Weights of a small GPT-style language model, trained from scratch on English Wikipedia.
Training: a variant of Adam for these matrices, 88M tokens, 7214 steps.
Each number is 128 + 32 x the weight over the matrix's rms, rounded and kept within 0 to 255. Layers, rows and columns count from 0. Numbers have three digits each.

# v: layer 3 attention value, 64x64, rms 0.2, rows 43-63, columns 0-63
# o: layer 3 attention output (transposed), 64x64, rms 0.126, rows 43-63, columns 0-63
# up: layer 3 MLP up, 256x64, rms 0.231, rows 0-78, columns 0-63
# down: layer 3 MLP down (transposed), 256x64, rms 0.222, rows 0-78, columns 0-63
v43:115154125080141114102126137101132098117067150107112065129120107162105055095102106157111152158121085093163113087119098156141136157143169135102111114144096077168114145128184155151141131141080124
o43:122136137138117124120093163107140057169105125171135118109126170158128157091171123171118127121148158116056150115178118183108122181140183127187181186151089206138163123141126106099150125117121112
v44:163112109125123095168157094169139127093132128176125139112123157085120149140128064121157101082082165127167125132114147118145114121113169080175108148099122163088083165134126167170141106090199146
o44:127145089140116113156110191130121113127161107154171139109153117135135094099161089130239133120141074187156196099154119133124108063160123174145100087097110092156190151141111135133069094129110134
v45:108138153077145122156074132114127135167124107110147126078095149166121123138135163110133143105152120126151188124153163103131110085107077174108138112155122096127169111099071114133125167151149120
o45:168127143213132149087092088129157137122101147169176011161162159064101133159138165143114080143125181121115094181099142176121070123145090132141079159191181094201110152117170178093120143140106119
v46:134153068152165109097121130136168119177169142129154103182130090125174119125102141107122105159123066184066158146089075152078158120145074144106134121130124076173208154171155099127109132150197121
o46:153179194141117148068103131140047186085165110092181191170131134121118121135158110083118113171158144124156131177132148139097129177150159128151160134130136130095104102088061078109056141172091097
v47:173103162107124118128161104174070142075124141129089133085159123124057151145117157122135108099098145177070164156130173108112129130127092082137119150133131132129100168122072130111165100132062172
o47:080100129131134142146113146153116145147163092130164154106142096078193150178129131142128081102091125198169114077181118140126119123102154096146086083192137117104123096107132079121141093194170103
v48:151118091097130120150137109092047121110174140144123142109123148135093098118122141129116145137079091153132157167099138087071089138106147159127136134148129080129078102120126104132095058126120144
o48:123156115127131094129104117125108089088193099142168095147139163136126162145128086124175087107170135126113143122121066131123081160122114141151139065171144111136099080106131107154123147136128087
v49:145167074167166124127125119091158127147100124060140099154094099155248063103088155128130158157222143077142115117137123156131117090143125138143162079136082137169104098164142094143100106151131102
o49:207176154085105149154153088068122152143104093137092117121166208135101151111153061105077163077110099134059109156110168173101140088166144130122091190182190165172191165088046187116134144091144090
v50:200092080143156132133148102112143137080157138147115167122115118110173134131112153094136106126106131122078117182132118145093133101142067123171167125134103182096143048132097104105131112120191108
o50:148128108137138105163171137119133177115164121176123127194086169085131124143150135105166134089113071136123135138083183083205107077141139092149149107124181114115054088110076180140105166170110169
v51:113119153107148136136141092148097089099191134116144149136128063109115159135112134116129141163151100159123167198104154124101099100099087116143141112153158136172078155124094134102071084154069110
o51:121128129084193128096141118161156170103167118095113121142125171128128104099119160079157142140118098178053137120143105168102157061158086118125117084125106110158093057088181099120182124114185134
v52:087115141099130154103140115153152079146109149105145129126158110159115099139115113134137152095113132090130197102181140131144140142110129097106132135188140065141145150156149133131118134141114109
o52:087119170130115185079119132081137141099085124182144119128127090141092136113136134134135125158166162097079178110182116199101141130098100097172147122117103096120129143161142128109065093138148104
v53:107133086154123085129138122194089133150099113096119127137132131107111159137162149124085130057094091199150147133132112149109132114147088100141081135048103157093135086143143167156170178118160089
o53:151173118120066095093176120099131090132111160161157097111104150140100120118126162134212093107123149160134082147156164147185091144107139114114165153122184165095167140169139146102093133171187142
v54:129178145113103122107092097161107135137131132141144087119136124134133092092093082126140135100137085146139114133127122189106168098149173085132109139121106098098119180111124181116149093125024190
o54:174141174087137082131071102138149094188113038157118122114130115136116091132214119153135129125104138119113127107201087117130196113111084094115134096155133144077209158106179092111101124145130135
v55:146155070129118124161151100170143074120164136159179106158106129100130115079131089142152147148138113103111117109091131121117115179150222165128138103191119126166112135135143161121132057144118162
o55:107166158136154063181080159119106115092137099146132138091133168176061092146142128110113108140168098167113088106089048102082152147093120139203073126154117160128099113131141103139138113143042166
v56:160096098136119118123057162161101145084172087091129165138154140117110161107158117104135145177150128150096116168101120116136103111133098156133157140098134125154155150104072083099100083135047137
o56:117104123095190190097126099148128114162172136094097132088151146158133133166123134105097160124132118124173104173133063107114140127175123118131109128146177151121088132088124139133128169154144191
v57:100145153155142117091173179102145105205130105106070179171150148136111165131128126111122134173130114184124203100114127097108122118141102123146096124128133108184185125146167082156135157121142099
o57:183163121099090172105140136137052146122139134161111066101093177146162105121094211138102207105178130117166120163104128162127127130131161163142132158113174100137155085119123127138121078124117094
v58:126104121163134115146163143168122140119120117094093123150118093141148144148128146125109089116178128137131069186083119108099127066177077161138113105099115213106140093123109122116159116131148112
o58:144151099119150074091127128120142138178127132143160148151160174107161111090108156098144086144099084163121058107161110108117109080192148102053111109107133121145100114082056104120171159078119151
v59:139108124162150156133156115136103168077168130108108174120105138098156153134143154112133127098134164111123140104099076116122117114124101118156147116141133185126077110164108130118074084126195146
o59:151132154136118105208157072123130152106096150146129123151165175062163129094137134155150114148188116189090099116113085076137068131118104149147090075077160074108118145086081067129088138167136166
v60:187082107132131118149054165137089150112149128108104131130168144158128163141118136108131101139162099102108059147070095100053120094145085174135180123107115134139164076118057083114113090118066122
o60:116124093105172157052128085100129107148144179135105125152147163144137123120161138146116124137144102092186121133156068109132167115199148151142087088153116176124096156051120121180151134119098146
v61:185083183121127117104061117179123142126154105130115187114144175116090153096124124099166157161073080072132110070143104077166132154091100111141118132117105155139135174082086154153134150109104129
o61:113118101164116099120102093094126147098090165130194143108131095074177082176127178165106203076145201166115163142084155134111141144129179112207094111142110095173137126102152187105141140164151147
v62:180110106138133088141103131151138141155198132172131156135136168075181161089133113097103109170069113167159041164094129133095086139129122123132093122049073182052122176072097193098110090118142154
o62:159167120086094084135062120157160102080039062135135154145079161119174104119136126081145138150130066144144112140120163098144078091119137112123146132149137145153069162107151113161118147088176115
v63:123135123095102114112152140157140160187121108175127127151141133129100137105126097130144093096053121136154136143131156130108127152135156087125069109143118135091160174129164158122131125072154171
o63:134121101086152070103056129177091191169144162166132088079126161067149089093157114131148136145137103067162162109163144088088070102091110123125128103056126086088161129162102087116087117128074132
up0:151104133083087078159156171173212085102071178142111163083131095145167151143165134184091148157164119117145124177101128088121095116110154132116116156149144112103154062164124067090152116120164156
down0:172132066140147162138133127154138152139083108139168128137055109161162129178220098099084132107138117132105181136158136113105070059186139135126157108119106086119183095133145105090141148178152186
up1:145131097110118092156163142120154077166146105121106110149156166133076135083156151133137150154178145143131239197060116150160106103102121172126161104124158146142114122133115087161122148107097130
down1:139121129092151157098146165114148108167178088133129161129139092099148139131161142116176180147124164096044166150163101135093104081169146111128171139078067134125135142157146213110148131177077105
up2:094078146152144131076124123094135133115166140088145080166188158093125086091148118120105142128117164134101185102156107120101130113125100111078073141098169167148176070174117091123121094132169065
down2:126158131151144122142068110181136135142114122089128098135125140149115166136179123110174124138079196118109160126159145141091095139059079127143182094147138182089125124155178123078148158153093109
up3:158095126143137121070126137089172140180118110149122147092125113115109148117146147156125081147163179165134116113152088100119159136063109100094114139180145149112127130153155058156176101133208096
down3:173198121143134124114046134154076095107129149157104191153128096110140106174108114098188066146113162116152144119143113109164130151133110158152127076156119136111107087099121088074168064085116121
up4:060063156155100089087133159159159162110166117103088137130115128103102086151091174170138123106133151177156091103110151159142157148116123116072083132100118134145093129141085138191114199127169109
down4:110121075125134154074109098147122097063165142144131167124098121056113083193167166103157073149101143161097137164135176159152100132120131117131115126124134165140118184115128137117169134175070154
up5:164179090087081113113189167105105095179138114078159099139143093024137137093121131125133181113177083102116092145144090140154136129084138156112112167228159151118178122109137138104147089129165136
down5:118079086079119080156157160126179139130120081146142112163157106101066122131165079143138117139129143163088110194149104139158063234065067072108097104130078097108133087114174146133129123137134107
up6:144114137109154124066080125090123156117120197140093099143186151138140128098157132151128169183089140138179158143168108152104144173147132145096083144149085043121181123100132105139092096081102100
down6:122149110162107088113120188083143147098117074159132139118122167123188105110136156098104107121114124156159127110160196099093127081135159073138094164146107145159125125120154156118157132189143053
up7:093119206092145107137105107108155129155117169112135177158090135102109120098141148134101109108155117168130104134100176041094160120042125171118159115154172143162144094136126093197090136117126164
down7:199118119103093128109143126097097111116153124143205181165151078185111126121150122115127056087100106083120133095119110055145120109129194104110082146124102106171108073110169166123148102114091195
up8:063127123107085061119118107141095119092148161141120059130100146133137171105045125153114120142147121091185080124119127144111140161124118125126116156157111046144124120084147112113181166083164170
down8:138116109114125101168124066151139105192112124134102161168163130125149081107137104134089097111122122122097175092142098080179095104104131129131153119164114201122199104134118059083198107155107145
up9:172132152036114101079082128102140111110149164103177140131103125144078159094112146111157156135116091191146123161142153143053204154118147110122069172156175119129169175179055103187125113086086108
down9:074093107105181152092134074082154130118125139125150142116134103139152154128129120062215152160152076183161115102183160146118051105090183116104124130099071174083133139150175108111071131171178101
up10:078141164133119133132116157155149154149133098114058100133131162121150128079116143148153120116146166143117160086124109124135149095116112077049110111091221067156069112098139066222113122144159096
down10:122121174134120118175100099090136135060104196108058129153077076054164161102133119139134152120190106088123118149154090137110067187082128152115142131105131134135065133105197163121067122125173161
up11:200155104105134109086112199163166156115116118121089122147132143060146114166086171214134132131064150155145123084119085129113144098124134084057113103102146146160151141164133113153151127124121125
down11:103127059132137147068084146143122112153136176193131141109162114106150123135117127117148159106096150094169141145127156159114065104127146094110144084144116149111124148142174099071219060128096182
up12:162158103103134123120118167108147161110081121133067153138136155061180128176160166146149154209099122084129151177119144130066139113087103058123123120090155036170136101127125110168160115146132123
down12:112143148082100093149108118141133131127152128103110148102128102162110101112176163159106149098194084128134076078089113130115127127176099109153141094140134077150124148102113152086175129124084251
up13:070131097089090145147115195128123097167148124139117084132097099131170154143103138181120152137130117112115153127137081106093171155114101095098167102178113080105140127192133030148073178130089131
down13:111109121151081160136114141180097121175153119047126160130194137112174127176147151124104075141081093167122136157136096113112055162168154085157113081099125164163158122088116125190106141074127167
up14:103047141059118137145142114096079076144126155112145120159119132092134178143146153172121096076135100121101109111048099142143148127059130140109119141146137091151103062160166061131072170115079100
down14:113136160125110084087140103129059165126166093128113123081154114164068136076182169160122115121012156126101120137130108152102102153122149098149112181138113090124139167060086128141124076136135114
up15:117111144121093126137191098188166073127049102119139133134190150121174192105107107182128145099182115176159093201109127141118133064124087197127121098140129133132179098099166123088097123154153165
down15:150138115090110142189121103144171160114111119102173113131152124167162137163192092213181044134134119162137142156099108107111081130130138150155154105142145118139106098129140084110193134105094205
up16:175107141123121145023123132126130152178087202167154119175185172105114158105142141119110195098140186124146143117096126117127216146167047179191155162132179130106146125136074095114079177081135110
down16:065152098152097091106134188129134130178116162077135097085094089124164108131133172119174092173082130134092123191114114127060185072131163157123161099090096140252168222160173096142178113138112149
up17:062177137137158136095128100112182144114058117102162125149092110060137110128149126133103106073190143096169145168114103136135193144096096073125113119177181118141165114173150122129087134106154099
down17:186107122105108145115122141122132152133109107082174105090090123185074115158137150132117077079138109086138120134153105089118173132154129160112150092156127156071102137090070128101139126140045191
up18:114137095142154080145145107102113132154132105107131113115105180117161157160088109166141150143160087116157063134096073100128127128132147139108058121118189095146136105113094073162060131152108108
down18:076101119147139138123145158108109144111112093106109134055132144118114090136129143106070165089166169154118139111098151118122117115160116115171185156169151115118159121165144163089159121222158115
up19:099198093137128110088176153100149170186115130139177159071136131048126158133049147135101137158133101105152115104063090102137146087095097176136079099120132130142124088119090145181163150107111128
down19:047105108128137128140149099052202086111134073141148087141151104176155137159177116111152162143120104090122113161161123178140158114098142087159143076182123120071133102097120087121078162176154136
up20:116182177085090122107129125070070071166107123111103140152138168105077161117135140160116142116125085115143202179122065122120154187134084110100115150140127119136105191115047138139151096088131158
down20:157149102157104095149097110127123191117076193106158148086171121118142072168130127104136066075110097125099086124133163087100106130178146115182133105139130076108072129076096092174184114127107177
up21:117172090165081170124106133179085130151190224120095112160164112136183178114070137196126148156158098134170152145156087162110130067166107145144067116141102097165103148114123089178151121080099112
down21:069094141187159156092096080107127101167156168163133065125173116141151183151121150217145101115155109090168145095137078202183123104155150119089137095147100169095173102150152109103115090130109115
up22:142126127169127133100159138155200119147094125122129157109178143135188155114140141122069115089168116164162140158162138069103124139147118124159161129158186081178101079185090094117151140126135120
down22:169123134142121123153083088145087146082200142103139126127165164155140126145098123163128111148114081122128135169139157116099057120167131130185121119126153123122181131100087119169149102097157210
up23:127142182115118125136142160075144182166195106099136094164136113118124139114110125117102098136111178097193109171151161129085184081106118117086117144110141183175149108138078102142156130135130101
down23:093123149097108168164138097134119141168149098159143129128105097176086074080134100095126096133120140098151061112152085094123142144119155132134118095125048175140130121109201175134166110111103110
up24:101158129084090135156147103136100105132147122119139066109133113114110152088148117135099147134101082183148117121077110124080149139119098152115089119094128092112095097096095124138034214127099153
down24:078128174134131153173122137086100102147089092160123128099090125146115118185089120107156114092147135129084119095106136140101148181149073157124110141140053138046093099139112179112135149101057091
up25:152110100080104127149112072091074112147150159075108099107119093115211127120134170150095135122138168136128187151066141162161146101118120177150145159150107119109122100125099098144149109084131138
down25:084116166118151098130173127085157105133094057101109135114144126120117132129156181143146179091150146078027102136069095105112140121083119121126108119137133086131118122133127146145165116101115099
up26:138122091146114116129151190095084096092113152111151107145153146037176216064134146125131187143131193145170095197131077133115127145146062163173144149151162098107130141098104082148125102137122092
down26:128093065110120121134211070113143085161145162142118133114145101134122140162131147153152060107113159136089083090096115134150209129091102115085136121068060098179128096103039097148142111116208141
up27:136139118155127156060198120153149115072068196161122162184176163100142147075152161154142084101135164177107101168119158126149133110130131148072069109134103091133053113117037118115056176155158103
down27:183157062156126190140111089154094066088113147173149144122159153076200137117145151169206156143153151165135159140177116129161112162175160072130135037154076142093132099152104171123108180141098114
up28:156112117100099129117138092145068097158128118076100139106112166136115110160166174174091093106086111119204105118105156072117171174094134081092099153129118134163093129105173090213073143066102110
down28:131060151135175044211224084095143163069145083163103109110134128126093135192118121138094170088088200147141132106151151116150109182111138074075090208126092166134150144172114138120112117140128121
up29:147174092118087129126108171087123130103111188085115130147196083150171114106118160115112170075172151125169138134169128147152217102117130117155128126183165140102115149144174147140089140111200097
down29:084080126154140174147130142078119149105103104075131110114202154157092119187128118120103143039126134184124115144100110142131085118082158173104098077168147138113152141140149089121091158124131126
up30:109123092119160134152194161127112151184109183085050086140131195134159140134140091127123201109204100159181116143102117141138124091133120147102133171153185151091072140123098105132074201145133140
down30:077150148123198181108137181073136150150132085165108089073111126137124129100119122084067175130122144087100185143123168136096107124129089121113150147130151139110129077135177174092103071162188086
up31:103098159107132148096187114122150084148069145092169063136098129125116162143137125120116154144208153147113130152052134150115119071115101133135064143135195157129106154127128105130153143149137092
down31:097136158151116128137132101126131117132127118122138125108129056133116123118162077117125133121116160146131089160171105083113097160096193075171149218136167134138162119082092114090198156137150152
up32:156080142097107115112155114174169174109173177097084134141163114114111130125115171145133121134118090135202144167132102110129140204163119115142088198139137100130101169123096118123161124068146113
down32:158149142132110114204124134136119120122160124199152100140113102126068116145194075146129118115127119134114132078153097103105108176134126102172110118143094128134125113109170144069163111145110137
up33:086101109057088120109126129119098154144095150108117085105058132122088148099117172155091115095110129114110147129073137096134163084138145098113140172170128091099165093190098108123147137143054142
down33:096096139117151102146187155117136093178105100134160162080119126061115163104093133145140135115150135096148096084124069152091145024100122105108135116079128109143084150155135144126071128142140168
up34:138109209123093161164190131117107148103156150107117110170174133126141173111164171159063082135124094167109094138102077133087128119107114139135159134181069155144138127113061138156185109063128098
down34:126127115104124120099201132154168134115104113176107141132098063110088085098167089115119069102145106125092099110120093194105093123110119129158108102089114182141179122124115131176213114145149125
up35:113102169135081146138152129178106173134110156091147092115139117055149170083083093161140203087217113112099078152116112108110183132119132130124106122144121144131128151110118112109160138166174167
down35:165154104108114151107118158159081148109098163174161162163122171104105083145124124157128174116193158088110108141103100051097169170151118093151092150161152111091107124190159133129128132143114177
up36:087154188091142115050139123127173116139084100141105128114148166067098111111111107119131194100127156115135174105123095116118154081122093201120058135181138139121157172123098165124148145109110102
down36:111100168163134162126173147092140146124190079101127102110133117137162169157134033111086128121088132166120160147125118174111112177144159142072119150114152130200182148107156119166116120162146097
up37:148139129129100042120125096111131145200094157133160098180158207145164147120106187162152119069169133164148115087122124129078175140144132133106127106207193118121117118128067055168151095105163141
down37:128086106109124085132137086153155180095130129131145121086156156138107152086108191075176169111156117158158075117170201153154146048135139082157151182090121110148185160104066132146160089154182132
up38:103127152135126134129183117097153138180145086084107096088142151142112171111133146135097152182153141162119134096052081114124109105105089160127127119123111107166170166166174113154070185136125131
down38:164147135101105139108137114167119129091135119126134160139114119178155111150154160049134120115104134103069105134146147100137157077141173079115172130132130171139131136144145143100148152205126134
up39:152129082095064111110120046084112184091131148132110131151164172103107179156124157138105148085126089147115092154092112120077122182140115077082159177181190147130117128157078123117097119110160118
down39:100128166087139103169104111138122044154068113151138147093125176133111155176101130169148172058112167175159167096127083162156126087139087087117120117087154110117093122166173191100111122122087112
up40:057091115130109133105109174093132097132152109073149095091127106088107129093065094167117143143141125096152102138106081179115126125114130079099109111097117141093098104138146136206069203140112110
down40:182145145108093112156150111155156109075201162120095118114182181168181078153139127173189111113101108140120147116160156092171113167131095167116120097138112142087092138151098161170178123122132127
up41:106122097110109103061136165165115083137110141107084136096199139112182130215134134169107148150118114134152139084121120118067146111132159083127164178086121150137123147121103123139158144093138123
down41:118168159088108131208120112099159166175088136122108103147139111095166085103179161104099121130122124119081093183137140101169092102087091156154155102130153157154143125123142150170136158133148129
up42:118058112122094134073137142155106133150139104115168176137159107130154097068178194130138101142168119122141146176124089137131194192114110130082114146076083075165159113162087141158123154096147164
down42:066084070182129153136106152159161107042160103123199114123122118131118140123082115054116144132131160094133124149055140136100213145116119106145123113106087118124165128114163118087133113062119165
up43:123114139119130132151193087094135181111081136104083057144118138082101091130123121145083172093159110140156083155124092124116148095096108084135154198132165149178172090143079139132110134131141140
down43:115117109146108147126137152152074123107176133169137139064065087178120056193113105127124146086149105145103120144153146108123101161182163113106187163114102113079130095136158140071117122127109139
up44:113127122086120101134151080134138124119128158155133124152139190176156120158134144170152133121193128112125110125135108115121114111125100113060098121177150138140127138121159036182119128122152152
down44:082104136159128113155112099116157172098103105131085106098174113128123094108171134116155122147118123164110115169164195174136145101132104137138202149118158169128126215157137133118127103168128151
up45:076112157106121104076110150103107099148143103138059151183152163132130147106134129195133105120113152079175151117145132150132134121139134116133095118126134153120102072141081139134094085085094128
down45:130103102124169107153142136125090126149111109114110129083071113104134104128118130163091161156140151156132068120090153142123125072069114121179129112119109079114116117138101138138099207154164167
up46:089073082137163123092104194151169145122150203149061098124134135138161144125123169202098158124108140093117217180092136074155203109150073116091126112168187095134108098130168126127120119094152144
down46:094123087196165105138136116189089105153161164168161143104032108162081119142103139149149165103160134117097147104132150115137143091131092063144081156169173167129104149141140078059080109153202141
up47:153150082146133119122132160131118073190082110134160131123126173141130174161129053155139166153145182111141116176182087108042108142128105121060107107171137188142170115129087074126105105141074065
down47:124133154137177151201114096119179127181182113171144121114169144117114180139146120084143112094095178146093149093151110143127135080071069124126133101123195117129105119170098121060086129205077098
up48:132123126182119176110201085128177113085153156087116143123143157101079083109131160139137153125140143143156098169120051124091115136097144182129079140137213083146212095166124115112072194105120104
down48:155093109071109156089104151155155173130177102115038086081132086124130122103081130128075172088091108153111141085122108161146152145132117113176142118075119204122198073076134100168111078087162106
up49:121137112110142109103133187174184109111112177107152153141145182074149196118102115103135099171103125126152089148062151063096155127133058164093083160083119147135084120129128159139151105120150139
down49:120145139180167120126113161064136163143094086150072128126097093117091129144160106134115148116079100092093138125091063131129123102114115097117159127088168077088081143125164174104104107170184167
up50:102145085120145058151119102148113093111133171082097076177127115078169098150080093134151166125146159208157088152126109132136107112161128156131088135136076077133129105120087076130102135166146123
down50:079071100130169160109105127124143123131128131137168140101090086057040070137122128121111119111110144103154153101115143115119118099130106139118116128176085203172149121186067104115154118116135167
up51:118193092077129038113080113191163074134147117039031100132132145111150188110071122151124148194134075129137142130098114100126146164116151134132131174128142131154083143103124132146151143121134114
down51:109129183168107135155156159045167192089160168142152139128142180148092147108161074153137095088138133111124118092148147106128157171143119149145104114121132092177169093112115145114165070159185150
up52:123114132117136149096186117083152085080109145151114126133169113106096113126143143133135138138156122087077150106140107167111173109127108137082151203135145084215153108209119124146161184126118088
down52:123066147147140105105077157102150141112148082170083131139088109174135128146173094099180157108155106179102107140128115161095126084172096075101180127075108054118153143085125154148147128170094121
up53:176129130122104095088117174116132139125138114100121151118100140126192162135126150114169139101126163138148104173077170061096146100067107129067167117098104083175155127110124089147060115137121155
down53:133116153135155144139175147127133142105150099094107109164170125144163128151087153203143131109201103163065148129169084174083140141086141178148145135122127106129133100148144195136123094161068128
up54:108084121105123126083140166164117063184161145119156146198146206133117171054110106159030159148132134122191172156085076140124140104156131161131186181103183062206174174163090146125052157144139115
down54:156163093121140127090124143156139165146204088176177094187076176119163107111175165125132189177115129160113111111091080154215148129211110027147116122107117131149089043117189095117155123099182141
up55:142140163121083137114172188126162122153115142158112101118155177067091158101078150155097083173161085114116144109123113081057194077161109154123136146115180160086102136129078138116144098109130081
down55:091111132132163104114123103115170147169116105087144135169122099121125131131184146160058176155124126133177145121211117146155139145099120092107162075105101096146156104138129110138045102183178131
up56:126113111148131083139167192103125135113113144113135133103103166109163116149107162125079127082138117149160106191128091161138185110113081135059127116139116153155121047127119138188106125136155116
down56:114134110170166154191188126112128113121127154106116087099141093164120105166167150067128138096124154117137128199197081164111102149112161150129113154137138128146109143151135115165176101154144143
up57:157119119155091165145182130162121122110150147106128123148131150169083137083170118155092131154116102132203167219079153141106196172132112145134132201150129096174123130129123128126134148070071083
down57:099166107074137133187130145173193149099122098136141086113123105130069106118178136130100110096114166174107121133061105153119147154173097123162152148095111109130136110118094082058092162129168122
up58:115100078124098045122133102126138074087150126148157134183129129163134143106094141125125108194144112133154114144133087108066198124101088118135074086107152141171125085112152083163128160167093145
down58:130163174110112132159134146113141063186110124117106109059180191127099105170129154125087144121097177169125112130179121168104125142074125142109116143097102127124215160146144158112138108108181082
up59:149061145124120143099164110126159081081079154119161100106122099152123172155150143152087141115203131167124069080100078111134143133094134158100070153127153156122099151093164122153121143089114147
down59:096114150131149202123153035120150121097081171098157085110159114113116143122136166117159088154190124109111090091118085111168125117120159107140108147180126110081089190131163156142151160106140170
up60:173134158158107105108122115117128152108165142092138138162123199035170130112141099122108121150174134174139110138093081065115158128133115153095097159103104193137109157086127121132113151123169149
down60:113107134161165153073152179106160179140156093125088162164150075113165107143185109096088061122079117138130179114147136154083088102108162158116174113081143155123104103144132122141112131143143171
up61:113100151080129085065109177119180156178164185130095106169190180105135112134123138125092112115234152169095184131124107134086140153127165100141098143114170132140129146168136115126065133145193094
down61:113063126106086097192069115135097149163186163145120169159139154126156158125108117109154077158161188165101128162144100100129123136171132056125146044110104211105152133167155149092121065128122086
up62:106214127118135111111166064112066118176118143078125057101148082101122101142058123149107153092179079165136110201082123150082130150107078157134113098142119111112144074086117091133089149132118081
down62:077112154097124133117168068102147078154130158143143152119075157097130141154079170131133113078127179146118146139106180129091146097047101109069135059162153159129092132143136173053068138188100146
up63:139092160080119155092155163150116156089099141094153098168192128141135144134092092108141115164108163135135130104166076128161086115168079145089122185129146119189164162126092102110104117086126120
down63:111098156149105170152115156075145106157154084121119122070143104131143143165134138092110124114117132126116097087132116101072073105110098105125121082078130208134090091164109144110084109087105157
up64:104100176137110156114114198206129099159173130120136137150189076105184144151046123170104133096114156110162184163164117108076127109110069148122051153176162156105128120136085131130175166112151077
down64:117188158127103193129076164170125076153113078177160118130135116176175169107087112126100147077078178035132146173220106125147157105137147145163115142111108172140124113163123178088157145111149084
up65:088101086143163083118160148123149155158105156064169075130155118119130119158122153170155170184111135144114112146161123093125162121115110117136132118130123170134141053104122071241087163148109144
down65:109092118154107137149114120132086124149158150177114138161121136129151072129145102130133148099162120120142049144206103153107118116187201048102101160139076137066149159111130095083182109103088155
up66:138145113118142073155152129104135114143181165113124064159150071123143167123140142174149155150123127144153137090093134102115205150157084130131186134113132119121160087119082108203119046134164125
down66:200098119101115153134131153108126086166131175174122119149148105197130127146081111124151127135086184152106007111113141101130142119148068130151131104145106200101100122130064109149127137122151095
up67:109121154137120046069133170069091096206173110044168130116175150098120170102073201175112083200122108149114075117116087122055184136111070142152118140098142092136148077083084127159156136106104125
down67:120097072060115073156181112138138124168190022162164059073115141155099166114169170096154195173166107119119121134161105177098132149108116123137195178071128077080206125110197145157139123128082121
up68:110138147126114063066126094128145101175139120116110126133114184140090144143068176133176142098112130075118099112087051121118110171068047097103130109204121120116122049126146116117088186112180094
down68:089114136112103201102159147109154150124127081169124131115114122108127108121165182105106098056103098082114116125152134117172142084083160074150190161075142146080096135117035089124087095047132136
up69:068166087125128063064110133165142130144176121065128201196129104137135097099080183170065118179086139115146139118068090110094156167105146094104097187137145084133128072117137127128123117091158096
down69:136112082191107154120183065150168154179139136131123088175060170127104145072167109098148172125125173105057086092107111155184099140089116074116075145114107136150153090136124143110168157080166156
up70:070099148125103145140104171137151170106106108082102119108169131072146122057111144154132154143113144098118123149139200161119174165090151137126132117164133144167125112200087116124144096145132104
down70:067144107170147131126121159074135081168113075102149131132132120130117129116151092104100122175179146147174110113105074152066127163143146118128154039082153145112093099138138084133122135145126161
up71:111127195120121136146167164106146116149169130113102099110167205073119087144145122176122092127104089172149087122119165096116119107121082110099107132169129119124144081184090134130085084112154112
down71:117151178160150135061168095151184120090167126142103094126149098102102120125145073172105123114106109152159110106126181132131090144132128104131111110148116147077105167092143121172142074189153112
up72:092110148101095128138139182210093099159152154137111124174132132112083182173155200137091152145125118095137190122147082094061189173141080159162092135130167154120115079166117131146141131062147122
down72:134119116193112154156124055108142119144060127130116165183118124200135138099139151148192104113145103182089160178167090134131147178209103098147096158158076070124151153086123083157117086115088177
up73:149128179143059151150142090110088127186111126134122136192145142118116124121101127141068096206103077218131133147088127127103108102099136125107082145149105127190146161156100126135163123086127098
down73:177125127120099085132131126169195180092131174148085138086109158122154107087155141110130116114122121132102081100175189128132068140178170114139117108110099165102121182132049079139149099080140121
up74:169128030120070125123139122166098128081117199081188181137113123091126155093117122137111131156129122126120074169113122106090131170119136142132151138097116153100096150091109121131152134094110111
down74:112150191119153091082081147133182136220145135138078115131119106145113134117110092097101121149108102102137129110150166149185118154121163105128077123164098125169125135121153133111156166162143133
up75:069096146139128124090141130158154138148152109127120149109193080137119114107145166183169147131112167136099123170141126119100161132047115113123146160085130112174122129102118127146139185106140133
down75:069125127119143153153156115091205168094115128120129150109135166093110092182138111104145122182093120119122132146121115125109072132128084108181116059141133101117140158124136162153104129145161168
up76:089104133132146137132159116091147136137089138103055137132175184109120122137087152105092202122180180155147156121131110134160156115097154206124119086166148090137188114180162091117083142089182130
down76:050074159146100127111100131099105134132146109131061138071176117115106114129122121092178087123084088142102189129174145161167155126099139123162098148130049134094154141118171166106163112089123137
up77:167128115113124160123153106090144109149122125128167114129152179112058148094143193145146090176161137101101125130080103129124144165092101129151138116157105142104117149139080051156170141110182160
down77:148140133082150163103097130104166106137152094155096154105100112097122119115091123115174154121127193126139139186115166143135133068070139110119132095074142148139112081094097144090104107205122098
up78:115138102140136153071074146139136080152156134112130166124113088052120138101104100123146139143182196096148153109127125165192139121121104167109055143133139180114140102164134119147076153117119098
down78:131174138079093083118103109138131142142176107113069135121125143152129159118176146130154166132069074126176140183138088116096122126180142108066150046168118090117132166135073120155155120134127141